{"n_layer": 8, "d_model": 256, "n_head": 4, "n_kv_head": 4, "head_dim": 64, "d_mlp": 1024, "vocab_size": 8192, "activation": "bilinear", "norm": "layernorm", "norm_place": "pre", "norm_eps": 1e-05, "positions": "learned+rope", "rope_base": 1020.0, "rope_fraction": 0.5, "qk_norm": false, "attn_scale": 0.125, "bias": "none", "tie_embeddings": false, "parallel_block": false, "extras": ["some layers without attention", "local attention windows", "shifted keys", "exclusive self-attention", "attention sinks", "value embeddings", "hashed n-gram embeddings", "short convolutions", "an embedding shortcut", "learned residual scales", "skips across layers", "capped logits"], "init": "uniform", "init_std_qkv": 0.0458, "init_std_o": 0.0, "init_std_up": 0.0458, "init_std_down": 0.0, "optimizer": "muon", "lr": 0.0066, "beta1": 0.95, "weight_decay": 0.029, "lr_head": 0.00967, "grad_clip": 1.0, "warmup_steps": 200, "schedule": "wsd", "decay_fraction": 0.715, "decay_shape": "linear", "final_lr_fraction": 0.0, "batch_tokens": [32768, 65536, 131072], "seq_len": 256, "doc_mask": true, "train_tokens": 551100000, "steps": 8759, "dataset": "wikipedia_en"}
Each number is 128 + 32 x the weight over its row's rms, rounded and kept within 0 to 255. Layers, rows and columns count from 0. Numbers have three digits each. The size before them is the row's rms in percent of the matrix's.

# layer 2 MLP up, 1024x256, rms 0.148, rows 436-472, columns 128-255
101:185160139109153164110112167122131168157152133140125105124117153106129114115104147112095105123161102090121174147136129122089135137079131094085138102129107116183143148127143114213134180126092111124066154124200128143152166156071048120099147150087062072132183140132151103130190129093131049061161148082115116098085180103118054126104060120099099106113150110115146122147117159114143110165120
104:195117146080112184148147144094136104146161141106110144136110082148145102076175079114085118154135103168163111182119107156188151181116197176155166130121120092108096122118200129157138124145171069149152156117173092186192105119121122138101111113145188070146192122117109179095069171115104194130108113133132087101150140143122075153163114141118162173107082144119168126138105084115086104113180
092:102136139202108103144162107135132135101124152155134082182103147156127121107152149126110141088157154200117136146184130114127157137137167118181085115126096153097141129135195183095138094130146110088118131196146157100096162076103142189146126184134109092121054135161147109114070122192111081116098151077052099086125100128145114110156139036114123131102146130122074128128155107098093099115146
104:113158145092103081111154189084146133184110203127094061133110141107094100137183139140132126121127151096193139126138141109142109166163124128155081112091110075146161139166156097153125104078074101102126074118111132111153135174145116183061154113104099161122045162153062145105128141088061123090133151142076180143133135163136125112150150154124163132102182142128128104143113172115131140130073
098:164149091130084147107127132148157115107166201132139121171096156143100108120123100148072114115117133098137130090104111128099084112165195154111118096086165073113119092099179086155144176106097157150142177104067112129111065075107076146147140151124144109142187149147134122088108113122098086137146102194164119053140117149131074114107148184110141170126102141054109141167107107178104085203115
100:101129134084132132133121127165131177173127109090193156114141139188145122113182127121103150078097081146170155151168115177143158090107131068137109163162147108074185112160118124150138106089063099124114092193135127188134096142118102101066063075115133093156173151181106115085111103168132103116097161121176137149137086107157126182166080097102152074118112139160106148139085096189072121093152
096:177166121117147152148083104132165135126110161117133140126116195111140118107146128136141162124159137211143157079131153166099137150124100123104078124204163135096130100139100126139176113152089132124142159108086139136123135154188200120067134103155114154129160192106082079114109143109118133119127142080076118206154128140140161221107095180099152068111165125101149121110123113104127102136198
097:150155112099121116129176107177113117105165140126141125125096152104130144126054135140141121070096122156084171095182122184109133145151128120181131131089109144151158099133145140122157111076122124136103151086086179140101123077138105114120116140156117158080106117087092218112124212119116122032106145145180092191175109083137129081151075066202075151156152140171113189126156154131120111129107
096:186076133137078100122194147179075135134129102092151106102128163127119152153149061129056117222126126095130111075150083127105185106144128125143122170092141111179148091169088110129154204148093120132112133189078131113168159106096122155116108146145086150065101166139107079147134175137102115112111131123147096109121093131119125113131071167117115157132113057076103172114112138122141157139122
100:130164148164174124093137170103188102164134119120143129081142110126088110132144119141111137097163202137085143100101115153130119151196122084155148099098105181119170127102149155099185093116107156173114126100131129156181100192092061124149107091134115109142071129124160147151128126183112086123065130153141160094091069144171170114133044070124114128108137184096152117121194127135154109145125
097:100131137114073168086064173080139080105109115091089159118190038068142085135131114068117120130151125144114107162098083119086084135076103098112057204094164133148119137142159116198119109079132094130100168135163139121140148173218184169120136098134144084085083179130101169145086161076137164103053144161103131161109096089130091134056170117141137112170111176080160159158149166121154088085116
094:112113125146147123146164143111154163087146070151143149136103067133128142110090125114125086097102097097132151129122144164131130120103133074078153180144161172143138146193120134124097116154132145147113118135135146136148158137194159126154094165129151158098069077037210138133137143113122137124139210148063076109107115098165089124134166117206121135142090126155139133117094096177111170095117
095:133125151153175125116149130165107098167168125127121126105105105104102124139127131101158108139089143163103096115182093070147120093121108123101114055112148135121106140145111156144169136130114134124098089116144133143089147127143127094134089161110032161135092111144097072099150130158178185095172128177230170070127076190106101169147120115123177096198094120101148103125124104145191135133196
093:143137123105146123174107070164083149139090131149182098099203110109129101134194129101109049118112197137083167155114132179156121178106135139148158074104044109118070136125130173119146149110155130128117054152067111083178094120100167160174138159142144116135130130115078148109160139148126138089088097115119156160121126098099078113139134152140181071044073141144172146138096084083084061129118
107:142114093191066119097114137132164166116131107064168111172151194137104091090141159133105164126180110135146152140092115168169127097070177081172146110104116135116180145162155132178113129140116064179091093135135149140088146062113107099147161119120127192174112184111159130143123160151103122107120157087092104186134125056129146121127125109091105170163097104153145081121091135163106136148130
098:156106125056169175121159080114098087077093116164137119116130140159106154134081131138139150139133098141106122146105100130103152100175148188121080166104101105137148081112090173127148161124089073049101171144048185127104094137125185150153086133134133135129125123141111220070127188130095086115120126121085171173090130099143110113082137175171084135073157128185173133131110103113120150099096
107:113158164110167116146139109136122078108126163126161105057070126128181085159168138132136088151083148135091189155208117117123164117129090145137142121122117137137166093179148135153085136085198125155110118118133058123096164129176140172140158138133133059139130093161073132109133130131150104178108159163178117078101164151142114168122083123141114123103137106171149129220097204107225102142148
104:102188127155134080103151141076052136140151096115169140134123087137155114143132176157174097164063122149116168164124160191151178069094116111113125154103161123143136128126098115129118156126120102131113096110158095125088111060123143143120154143194132094152166158107106128129185147127150098073082144143173114165095112127188114103077100128102157165061166207162120177087132089118107115161192
102:116147105098105117129170126197109115113142125143134132154082147166126096104065126120187174143141135086130121119095077107117144120125108084104149173098128161064101164148167152143155046142105132159140108117161140167121119155106078132111144105117130078149161135110112204118145116106144127125138076107183093114093101143109109082111121156134179141118128090129081115070137130095139104074096
108:101147145161110119181132098150075145142095186110117104102140094125125190146104091112111084113179115156086105161102101107100176126156089109171104118129144093138205119106195112202065069108118083162078056093119133092081115122147152102147129116095097136108132071128155169142053164093171150144166132064190114148147133107134155061168163136089150177068094159116150091116157108141131148101129
100:153120144109116082141136122104085113092131117113147079126105111183137109146084128082141128090096116142104177141122152108115180123180110109144098115129120119169119203134149096148154100092116131167165132147137173163082091117104113082118172187101119122151127100122166116120027155052118174159113071121120133070170117156163110093149163083104161128125096186120165148111086168155180116124168
103:156175146177097144165164132114157120136077146081123115182064121102112170177179124140091138140146152126106134069117090075132065094092126095116105152177125126150143154125104062151096142058155115124082151160102142158077159113179178179113128111069133161162108118128150146172127119160089110091096068117097079176141113131138129148052115151098126155089128139138131101072187143050141142178127
088:120138094183157104121129085107132142121111089105135109131168105075128155164158079123146118102127178175150140136128162132190143077123104110182109109140130124151138129060078129119147154139126137065128171162153119185056179110159198168124091039132103096124069092158118117143098123093105142120079130131158139123147114169067125088075164108102161149087119099149085140181107066081089124184117
101:106108091094120162131119150094100171129165162127124130106124106142127069156120169148156150083155050074132167160164139144127092134152154165131117077127142172105129149095132127093119106061074125102151073159117098135177125092171181099125158091106166124134107135154146136137125053119045109102162144109057186153154144141169132166164123126158156160136155186114138124148117135126108076089144
103:131169083109125152097131148125097144076164129170095143115170145158123154128079130136101114132149152090177118135161097154100079152114078111104123088144156099097085162121166126128179078137088153161169140099129077096102189169119091095151113102187132102120130087143092134134153156118146166132077153100096135131147111087093102153127132156121128139146088111077126136105097102089158166085175
105:113168107139109137132106150116138133109133110113159151091184145138185069114068170152147153107216154138099161083108099230119177076097136132088090120057138108165177128141152118164109137151066143101105127085099148103137123136089131155169091062170104125160177172182097144118102179135160160146110164139167107082170152104110117079123122066146164157111132112151115128148146107142114098178141
102:139106127132102141188087115105173086140147170116178130159164127134144153155155132078174141142134146091161174101068106114117186130101162120115162173149072156105104122155088140157121144191087155110113109119158149115135103161133084154132135060140033140162133156103185118059160101101115047073113120140148163098105128157116133100092100119149098123103133146150116188134145174179108135129066
102:193086176105165138094118113151138106131067126128119115092133105069197083123094094133077151095101089158110152163078135116105109102110067151129169184148136135164087134117158121127154106134106138156078142184120073056160167126151114195170113146158107151154093141139032083175168165146087127117105105136118050136102076180176169142140133166132149129154160154133129112109099138103130071151208
103:108137142099148143122164061189147186159163119135164162181120110119178189093076043111092129112156153104133112142126168086155108131103146116103106099129116127157129131080091128073172077082092099092150125168135160156142209139127092132143145146128163142125111171114142113125149134175112059214123143080138117111104154181223137156119121072186110123119136090131093163057128145105155147131141
102:158139115148170110123125168176132122086102109058159052104119196138112186134159111109159137116157164106120115144151106140101142088110075146107153130142142191165119071149135125160138090139169164119093135112118079082134184151091092102107181167162118160170119088155140117074143133071105094106124097042103149101112110206138094057161115137120090155137191088149152126144111116156179181113074
098:105128113057195102188070108067109111095102187124177080128136142136107174142137164159125128119168107100078065111118065152092125090121154085072087112159208108129152160196087093157112112088145112089131097133109156167116145085175131090131096117149141080144081138123158119096133059100153129147159161168121109119144125149164095127126145158141102151161091153102157118165146126096201152132166
102:104073123160148121117156122129197109090084085175114171126141139119165141104102090106134092120104155062094133134102137123166124141117068112162170135157150104154128126144124137138194135123168144204169104134107151122151077112130153122142059138150078048104159096117109170179173109090093127145140104085063075140151095116147164097089122096209183105116109128165180178147107121107128112120126
101:124158087118136100066116187139077087120127123128122143106169101161184077079134140192154132126107153173100151124166154145038171107170116167104206106088120106095162112118122138121113158125174145116126169148146103110145110137109102086136122154096165147163127151043138136085083119137101113124113127112045071089162163072172150121136196164071128122083083124044105089198121090125114136172177
099:118106177146103115111117141118166062188172138114102182100107116095129133121103094170101137096135114116141111161132126134133120125186137117149127185161107177147118115129111140127165130082145158148131113110064113155114129157120210125131148112151083100177132096142118163077089103148152179145158060127087147097173133132162083182139113111130096172150169105149124100131059154118124134143090
099:155124148124099141107137133106128125175150130129149109142106144153153080143122140140137151137165109112106168141151157081105097088133073136104115064216103153139105129188091179116086132175096112152159158208146152151060174100157121118106111104146114075107122160155189130113146165157131189109087104148115096135090153157121157086073105122143115171114093170106098164106121105158060086081183
103:078146130133182113039197087222087076105195128137169093090154109147118159095134137173120161082126157111086135067105143129130170121135135096117154131104085155136122186094090112129115093164179077125139132131157067118149169178135108127139147160103168139141105108167110142092108124112151171146070171158162116109110131157126119121130136068100104174104096097075158105144127175130091136158124
101:162141135115139073117140130150173197156085090113105162162156077139139078116130154105166130115197081137147137129084145200148099133147126105107098106125111090161115156125148131115119121108085148132119173136184150198170140145142167113158143152106112063084163071100171164127140185084149120123162151162136113115141100136186118089176162103155151138132130116162109164141086160118042131206135
# layer 2 MLP down (transposed), 1024x256, rms 0.0682, rows 436-471, columns 128-255
100:129111129075127128134162109114128118119135118194083116196039054132115110132124209181145145183050164109115122152136093093113152104141100088103122176092100087122154122179129154171215120137152133115140159128172191174131117112112147152162106141065124148170089106110120138073155093155114149158144133098079104060080191100084134111105106134098127133120125118151197078136126184152130183126085
102:118098107111118173105160108060151096172129187179107132142105135113104162086136136130058148147143095113111217190076135099142208118125158115156135137136141176101133121152102120139123072153103126139092113117144153151117079108150117112110147196103095130157107073172102157148088130110071099166104105163127156099110148170072101102069108184120083172136123193151148163107195138156120095145091
094:163131103163109091152090102122174137086090136117116146097091168166050172145107150126088110089073082174147157085151091115186173086184111124157137074124090078065153127122126078080155087117133096107127114095183107123142139135128129149118145128099166169168152125116107158124180112122170155162109119140093125224097101134160150135104100177141123162149109165112181085117111109148109123172107
102:160120174143070057127110140135096081123132151086126113139123071153151130159109100135110163126133141155165133154084092073134082124182148147115130116172173120136186128108131132108119137083112076133125170120119117144133164134156137136183133184189148165097118143075167097053104152118106120136146117118087101113112127107143110087148132096222091137184105087169115106125074128106138075155097
095:082065130183125121138102111186123117099075091108107085116147128115120128109064104115120088165119147124084132092084196154131170157089123064127087164153090137097100097114096054163119138149135126102120131098191109136123132124110154077114207156158120164157188136174076126122096145109137063085103072166144082152126142117075114135116178153127128123138119126090130190137107189152099131102178
096:144110151173140127115111153127134184098120088197097107160088101121116092141086112188193136117145150073116117147182149104114126107109180158121147061145140137151089144132117128107136143180139159129094129104113108099114136158142160131172129117137161135143147093119159155098092068126127091205114135132117134159171145103113191095135108152138106153161093129144174096156165133142156108157161
096:116196127158089140117083156120180141149122096112112145153133052141129122174140085115114169115161170138110139146163089210170123117147196093158149116145133136123084144130170138117096094122064149123120131085107150121089133163204095157105130121076140114166185130119113158141176155146127103095113124155095141154103106128203137147078091135158167087096150132085144152048146075148143138151132
096:153153120162099060124122124121100110114119070136126140127102153135137157195144096157175151113154164099143110112091057075117136124099157081097096158142143135150104126135120171117119113255148118158117124158161106140078146134166088123111211106140105106142129126102111110086140161121119119092144123156135164207098138098135132152123176154061075090135115152156140103134090134140100232155179
097:112167150105050115200114153123109124076085145137073126144203060120114162094200120147138141145112165169164100091134118171192115128101111073168131124126126134161164124095087121143098138130182116178115104122122158121118148085155114146111133135122073183170093122165133089122184096157145060147121168149113214092153090121084194111130123191118115128090149094127152102135079065139129148141143
102:160136152140128102193139092136149111130074111100133141080109087120106165095099105138104185148121094119091068194144107126124116147104145117094083134182092155111175144115086105126101133104080152140144121119089091154119114140130092049125128137071150178142141102144092136212121104149070131160118122106094151160105144150185100151056127133191097192125137184138124149213144182137151163071054
093:124073087127119151104068147172134089159080136134077193107132081074145143125069121124138068122159089097111142110146133112124092102124124140178106138123131103158153131133087104170174127136130214153157106159085094130101141156172118176094173133099121135130113195055102140220097142142118162085138098129108142174105117103132081115100150124101132135091114154064146157140113130098134121047121
097:108135172086144135129136140184172094091105079167053114113141147088173131110134081121107044052149072152129130086151114176143157155175111113166066098147170122104159139124127082153165094122174119116136077071153155165135169201127152135129076138118151102131139175159128130146105139115100169081131200123062126117108137147184116098129122078118122128144072174124101101093212095156123128174142
095:199094067116112062181173144110053132089151115208108122114104117097154108077149157144140132209088127132152076085055145111175061144082164199191140158075108139109084166111150116107133153119110160114164141117108100111130140165156148107114064113096128129144128102148119116106115117168115114105101099157078119107137093085155119134108076066172167074147142121178109137092171154143138132134178
101:115151073104138212096149159158127128133117163143069183105131164076065116141161107153123131158176128100123169160134125059111166122086132120121149134066090114139121105094137138069121075092076107150173162144135138150118097193194079108110135053095186150108111113157100121075064166127131139150184179182116129087088076159156111122104170136146170161116071157161168128127120099144159092105107
105:120113081157094214107151117074117119117127128175107117146102156132146121166133149121148063067132146069097171120139107177107130111099118138115060120112153039182120077121083132073108152136108137105171123114117128054123134121145184162151147150105144117128158122185189143156153080099156076130090138114168158178081130168127158121125088116168120097142126111069143168132095117138146182144093
095:141109120087064062111105140092171151140173119134140096082104087137076077110102202169118101132108113134128153098090152165177143212087139134188179158139143166163132107146107115123117067130128117137100110184104185088080100114151105151128134142114115125116118064138121180062129133149068137165096129092175102136134146077136118135116135113101120167141152124139138153149129126169122164125122
103:106137102219140137115107135121113177115124120121144182123086117169127170135148148110085104131150100180094172101135125140125141176104110142107107143142120115153086146053141088235134118139107090121126142167105189127139154153163131146142165069154095125085128166128141149101063143084119123120203125124098156162102149101101099083111128134141129144134144114136178088164147143125125136115088
102:137157161102106167101189141160131123105081112114158116189142121117119098142156145149133109084122131154118114159131117060117094070127150166095178137129095138107098151106115094115104113216152067161134139126097087177196128146160131132159104145137186147106119108133144110129156188094077109110092136174178127166118095144143083117068091070170064171150144104124085093105164156110151067179080
102:107100129118151116161168056139161132129124125166180152096114112112149089140155123112172176113146119146139183109117091107076112180163100116179118198172096129206117154122093148157146083142143187149125126090162066157140115092102113143099143099130070134110113156171137118123142131165174191110104075164155187121091139133146139154119166107088163161103121128102090091102070109129099081118137
102:158119144178095114125156067171113163127114171082151080168138152156118105084173150183144138153061060107128095167108192121110119144120110140138115157087133180120123112155086151046180184128096172115102098169170148137144093135137106169141109095098140129120094131107085126120137083150106124067129182150063145121097126147147102178075100125151129100154129144130148212120171172146131090166181
099:144131082145189193078079017144090087172106113106146104128146093116118134140129144142140147193114163139171154099143155142159114170111118114130163119152117135119167117079106141110142232120171135189104101140112136169088119142130174089141085112131093163125186194183116122094178082138153111121112177147121144124136122142118161158157078112146090095088124162133080165128157074108169133126121
102:146115125135068122110082146101127165101121123145150127159168126124133110124145114171163144150158159108135119182086094061119188108149154163122069066153179173132112133153129099174130115183130097167117098100144109153164091116160142076131144110165116104137139133087100221169152142094168149112070126121155130140154128169146134196072130146129108133108118132143101151065117101120112114123109
089:173209141090096113052130165105095096131119123150073115135153095101103045137100129076142133123144106128143079128116102121104153128152128142153130073137157168154115170144135128154142113175160086162126161129173132092150149114093148111057129133152084157125122153130138144176060156125153189129123156056108115105101154112192128108118167138109082148148147169126115099133126118089161184176132
099:105208152152147117130139142128199172132132164179138049180118093166140111125066083140114089098085117130138178152080131143151140078088054125112108138114149107114115069133132152104075134112129110136106169153104111163086108155131096145096172115168112120095137113162129122057149128142121158069127187121156105122088116175163116097118132149097145103103124099164181094176183085156146135110137
106:138145129034164074074065108113127193130128174098085157151136146107088120122128104163156152082178122143153133181152101130151125177118176161137046137131135141112118162083104139126077142112102104152101136094125139144150146187187075063117136093176132172082111178152131167137101172128133171094116137112134143114171113151167115104085047149172164149127127110133139095113218123093116165137118
104:122093103151133118116111118152130221150148150096112149087095044139121122202093125146140127146116113157174129047064102173113098159113067107183185106147170173124167164111096160163159080174105127145104129107116109141172143060156123141125116159147124115103166078174091105105105117108089134178166169090084135091143131100067191087152126108092120166147167069148109131106136193170136104148140
099:137162161118128078028097109149162143140213135123126183114130067126151110131149133103110120102125166137052175091133098113115120118049109033128158151109175100137149126106102163126130078108128125201086208164109090140103087161131118135160123141145126199152133195142176112119146090111127120159180123190091115089110154110167135183176149223200060169145158138178111109145098116106138126089136
095:078118167125104126109182132099127075143172133142104120153101184166160107197086110101122172136206120167161159103143107170172086178134170096146152033126134094168124105152124199138089116072139076147095152140094149104143098089110109119096143145087081118175106148121148141109113131181076125186130132056181156152171060153127115091170167183087089112133118122120202139143126159073150152151141
102:124139115134125123145155114115093131131128164155135159132154131126175150136108126135101142108133104105125071170173160122149153071143117100137135138085154087116105133010176120111155120135145114117114128189076116151116085111198125136130093124151093121117096152123127088113137123093104070093162158119097141154141151102174182181165115074092122077113122080141203176134093141113112116121080
105:128117192122102073090073104122142150126095139169140163138111141144093148123144138161100127118196100068165086119151078148082118088185103150181123075140101120045097100140102187155146122169106154109170092159130179164134107103092151165094140136120120104121154143103060185097124092152114141118144145131132142112113136116135122095088090139047111109113142129113141120120147150119146139154170
097:116164130131107104147101091196127147089129106152166071067121147107157101089127063137096171095113127086081114146132096090087126148105101127100081057123199107142212168144139155107093082110065129125142172162153094154162126162118137104130174125084164163064127155119067135161152111124138108134119088156137122086133140163182130119139118128107143080183149131094107102140154129146064109140126
097:102137117142177136128080103170108073171107119153155117161115128129147077125160073104108131119081113165142117165156098190125137131175165113127184178098138137147113135168091091108075155186111148153123177081122165108127084147162115110143155124102163085122113159132123086115156105164128076115184106195141145163171166092093127141094111110076165091178137095096099116128073095159059181127109
103:103176187163048127177171066074096166189122105114101151132107119080109211169105138112134111107153090091123176140182113126187124141103113149138095106127158146132167144139120107132114124158088170057187087114132089165062112171095130166080168108138101121101192110133100123129159178101172045140159088095140122121176138198104124178201146154039113187165115117138144127143107148103153186089114
101:181074113165112148182132128157185087146135135100145114146107150183096118161111121129082116160163107100158125151156164111140197184110146123074060120039124106114152096138150139113147108114096190125182111078110089119130162142073057158167136154078158123160129149139083093154119105110151167139058103144130108176159155134131090176088143190114114162099137110114098086138145117108134158105101
097:087095132089069137161114122146143149149173105138135162204118126149119105131154144101103176158110187095155145150109101160123099072132211104077169136155105198141168111142135128132079149135111114122112108101124177155130139059129099134129086130156127147125133108129077050103126129180165124167169104151107087077193135141124112098170116105122154150137142089179118132170092083108134179072100
098:123086181122076087146144144126140150102124100195177077114176137147109171154185116087043131114189077124100134125120111084108054118108093145187129175185191133075181169054145138124143217141091155065149136138137100082070121168124129165136150131138152147137142139066146123103087200080131095119138167144109146145138135145084132147092084152117154082134110131167118141103158176121120094096132
# layer 2 MLP gate, 1024x256, rms 0.149, rows 437-472, columns 128-255
103:137140093111078164147147137092156047129126110095118100103166131096034164084146182147093146131138166090127168115074154123139139121127145172122157141154139110082111123173159142095094168164131130112127111093139161202132142111156098096100188150103141139190134148097144083165119121118163139164086151119117081152130094093157183102107149198137117151123091093142106117020163086157102115121165
094:112125083104102174130147182219099152096130165136194127119127141058141115141082174105136099166126033113147105124140107134154106110072096127088098142170080096192130142141084153126079130176119130114086186122171131198143155139150126129171158119079125180159140115140125091071136192084077140157097148142136153060138107182133119141080115165142113193143145093163129079087117151145087148088140
111:104166152066110192109114106122171124103098114105096088153119141163105113191114129125065159121105132102173137135121160130121138108118108134132115083109096111136136150131170137125152169125138137129124117086101096190066141105072120157141141164160146135136116050143116077144145129149162150116090095109175080125102087130117093154115159097123119111096132172107112153158131079164067159182135
096:108221136139141097159148164163132110205103171119135145129108144119107110122093104152097167155121118099105115191143103127146120167132132123089162179103159140152097064147159113197205141139121080115147116122204156149094029157155069168112092109128137137122164159141177108100095164076082130124165130150117164046164137104137106093070111120133105113080097096194137133143112154069112129148156
096:131148124100068146064092079088135107081141150070152152133098048106183145128118127106155143171138116197108099140192171070141146106127187118166085151099138051102128116134106085079183149133187091141087104135102111081155141138152113117138179134121148153115129104107122072123051100118152119124148085137140177139075135135116152118086097128155139119198146096140144146071100056127126115126165
100:127130128133129096103121168157146115134138068059156111158105130142109156136126166107103105074134073112050096134117128177113137145135153154190115123165129111136152104114118095044135099102066134126161126103097120180092100195146132136097153113123104149126173144129133141146157130130120076068182168106108122174110138066181155127113087146137162181123105145088146098136064122109083155143112
093:117118109150183116091129150155128124087156106136084194138144149139156136135129139128116163096115124145127177105096135110084112137110098138102071114056175161098115087061102105123150139071124117152097126129113193127119145082129117186156177142152151190065141123123170150136094130101161170093133158153148147148063114101160116110174167165163138137149063190128097128126115091171129102087169
100:122134184127069089116086168099113133126115173144091163148141145190080081193207112114137141138170121169107147140153112114148180123102182132159123137104103127142118136146133082140141173089186119152140174104087088112153165137123166098104074104089095119128086189093088071112178128098115158122151155127144114157091119078085166116115114183055122133155101170135091113110173133097176128133158
096:105121121115115132162129142079121091149121164175167134173094093112102113178118118112090095157175145162074197123119133117115130128135177171107164109119134131190105122155106140132086084112113114181118114158107080140179132135070089137126141100150089114112209121136111140111136087109097106162147119149150118116122253192190156142159129105124093202094135115061091132123126184074124139135132
094:117110105157071139156118170165093152116139180113094107075132115112127167093102102123137082054161154104107154086107164099170095160177171161128144093079122149165152128188162206142174096110151109130140109146126095137129048179104171155107161102142149162123123096142048124199102130188146146163117192120102090091127131131088103152124066120151169150193118124112106167137182175104140178118059
099:123087132058157152094149157092170191115128085131098148119104163169155120146101132138164120158107126089106176162162178122134159054127122117141118124111125153114051111086105105071148075216111157138133142142157155159163148131137147179110104125171111143094119113067102127096096126104095150181124123081206096192075170133143095092109105027125124126182164104116141097129085179061142086140149
095:162118135085140090131107124164115128122172124152203151144199121129149142127091139102094099143110130148163154145127046123151140110126162143078141183106166062140142090101113105123119164143121120175081113124057100102208153134170089149107150136097085085121119117117078054101113130073151105117197088162133159156084138173165069150172164131073172156122134097127081148090140151168113184105157
095:091117090068190104141081131116110157124132126143146062135123121206130152138107158086086092111134123200142115099110116159123165135165090111143073071145094153101077099144117132151123129106102084130095149103137095145153121162129134126037198158139134103105087145119102126135050140156114128158118121111168133116142106083143178145106167181131144122118162105096122139165136092175147135160098
104:182150144134220160138177160128150143121112126170114107120102098118117069181118129117181173118107082081147125143110143089147166133139149125138143082084153105124100124126037082077154123128192193112076139101130098093109153161081134145106086100122121141151116135158140146163169140157101143153075109135125120117114143144097050125087108154168100070154204079107111099116167192161137171136104
096:154153181164122202107160096150155191143108107105125088115114080110091121153121177169170119101153191141132190098172160092167102141120078122151160124104102084147149094091151130118125090185066177089102118082155115111087104136163110092148152116119161126122086085125089121081121160114123190162133040118111196139165091117120124060107138066134157154140157195122187111158160183111145108141065
098:171111108122155161144040106133100047118140199154146151122124155147125206117146122146116124149155131161153114059162169103091103195103132101111153113099148135193075135093085119235094151132160098169107143149166170121119141161104155150130150127157097125159120086122075139176119120118131119117084130142143119119130170141113125108148141183172145112138111159181116142140097134140101097087116
102:144149140139177156083128114233170065166159118154086087102118140108152140164133119174173074118154089130154113126098116120139109198119124125077163133120141112131117098112156118140090135096180125138069121114110160084117170111155082173095114067145126143124108126109146035159082107097152144109129135157115112145120139110138133137104147129121124111156149119109209146168186151136124113117104
102:139123079097133120109158061157151103145161146132135088145140159107163200132095094097127103132091114171085139173113108099148184075097115170186150085129125115103115094146102113084123138156056170114133093157172100110100172143126160153123125159080116223195106131154091112098140135098101110063178129128116112170190191088164139163080144195093124160175125167087185148108173150105178155151095
110:106132178075129131112117178078074148073147103144120117101159167136129126146120115141073133176077202139159090141109113146075091190123149158097185112101078109096109103089136113162160118085101139118142162131079151160142170151165159101126093153149160138127151054108164087129095096145169090155115141142094179153127160104127099088131106074099078102145175127135116085154102100135081110104143
095:098108115172113182107105151150088176125130110151144107134094135096083156165102149113221098165166154097186104102104143129062107112087155142184159110139131104197194084158130080106113129165142143125080108106058140074138155145127138091122132116133112136095178174120162136168181120160195150129145093146116110134134124101103166130082084107124101129059149123098146181127075122159193180149149
101:100087114124070128148156099132112159123155158145141134109094189140113108108107135187094117124141096094146104115167097162113113165075134132197098121202078102173148094087175146133117096151124140120069134147144130104126119106124132155100145113172151144116154128164156050126146156134109165098175133137101159146127211147080089170125159115137134180077132097148137117155149171169181155149199
091:151092088153124140146083110171100128055123098189172083155092123133155097074120118122118104153221123106091142124172078142099138107114151114119157193103093118120162122093117166125095138012132138153193182072135122036154121051117135155121171237158128093123140132147108085110171178148109145125126113095142135115169161141105101090114121101142080143058130118113134140153134110138122144114130
107:132151129145111131107192098125126133135187134086076139146116037198133199159115124116110186139174110158085134081136166118184151125089126136124158136122143154142133155083142175163077091159135159107161075115142111098106128164104143153119086197115117135121156095126107101127067109121135101102155078114050105131180174151143172132138100112081182080108088132105156108136143166116163123078146
111:122072090089121185152095123083076098110179095173108173123142162130174160188170152178115111089142145167159164093097101099147076129131092143103083181139204133080121072105187146171171168126135153149173113201111103034156133156119091147099144094151148111159112126099095190138146136164160112133087168115106127133142067146088115119111160176185119122125090130098123154181112164167157129137156
097:137049158085205130112131074189146112156158082111143117155092198080097071135085110155138162115160136065171182141193135124140122112156130113167103152139129105126139117089130120120080185127103123123091135155168087085111050119118155141129134156178166159088119101100118101200150166126140161108137150160090094151129137067098144093141164150099098081140136131121132061116097194068194074117122
102:117126072182113069175119094156114129131107147179133177101152128124118140118139148095214167136173135122098138116156160124139181135123134067127164102185089159059114088104098173092162163170124153115101097179123125131117157112153100155143168147121113149131112070124163149136114162147166162151104075192112124109119112124052175123069099100163166095131143170083098076111186119104061194095155
107:103152117126150127121132120106069128161144133094140095065115097108138127157139100132094175092100162162163109143074122124113198092189084108129126135130088164105068108138120085176155167168162093153120185060137108103078203086149077143147107131054163115130134075163115049171130157143126123112177143129121105104102125188144105123165153101179128115085179139153060152191154131124145110122149
106:155085125129133154155098159169166131148057144187145111144098123182112109117144105168125174150182112142117211097084133109077154186144097134103132145104103102134105131136154070140094109181127142138160196117151166092152121121125105161145115131097133062191155180118150168107085059127150126124132135186148155098139084053056124122143145128067172139071154123126139137183146134168113168153108
099:074142130132117121105140093128144169190114089150097181132065124132144202103061104163096135178118131212105083088089164147157152104146128121173151125151123140134144116116163098169183103135142115116138194116136126121116108119127127174155129081147177132118123117107073161087136148148129152179151110137112149141045127086166146121172152159067143096089030171130120119169106136115100142148125
090:104107116076105170206090162095129120112087146088123106107127126049127127127117161118153186134157130052122170181146143050145135192101162166152144175095135173144068109117156145131163174131107109179077127161175127139128133082093102091152085129124126149101033129172112150169087147198145110132116165158145143085117063119146136139086108126153158052088165140156105116071122192130084148125095
101:118161111131164119128118143151115131187128095100070111107071128131119086136175123138128144129088150137074093080138094145128150127102125166123151107107087098073111205098164065065084105095195149127172097145110137120107076188122185148099086144161160138162087131128109178151115110115107128138124204113134142119143127097118146156150130130149087127168130147106098136135087137101131127115085
102:157132091099146087091143135162090160079077137170176112080107101174144084053160133120124114152135105169121152190139100130185163116107112174146176120103131177147149128127103139175094150138174138151099133163106106157089127163059072143107182171128109142106096105108191169090113128205108116146108140104116124089143116156131124113153064146157088158075137112127133069110143136085118166134162
108:118119115111140176136173156098114106091069142129174147097070169108121165137152103089134104116139100118135154143170133145122151174140133138117169065119118095087143165113157094127125096105138110109072126113136188106116162113152071134159118130067146091181117132072152173094125144155160130073181162149112149142096085132079127127121124150144127141193124101098143140107162032135110170100112
096:085162168132111114088163124149154132095103142092088091088084118150158152127148099104125166131117091097099094107100113143168160113175095137128128078108135139193102099154186125132166113070163116136080169183150098153112101196127085113162075102143151113125095130179118173183128080083150141079108116087094109132121167154105145133129158125144093128151185137200166132180134116084184162111120
096:131105077160137116138118149170146095125138186121084122186078198110117079044144141129140104107110149148088149077175170106135115134133146063089182153127114095190152069128106142124146105144136132146095113155081115118103121123160082148079122175143142184130124078202193113077131040086129130144142132143100124146106118144101137125186141142129199175172095105138171123174121099136142144144153
104:164137163101171084128144123101159123110104152162129185154163175122143189088113171113102116156071091088091089104175176136074127185166066079101181132114166100109140150102100155095152088098145087088155149160063148151105114134222131061111202047176167182129165120098127174149140111074116098172083178133145159171190114110148135139117181110165156103116123123110096142135132123121145196114057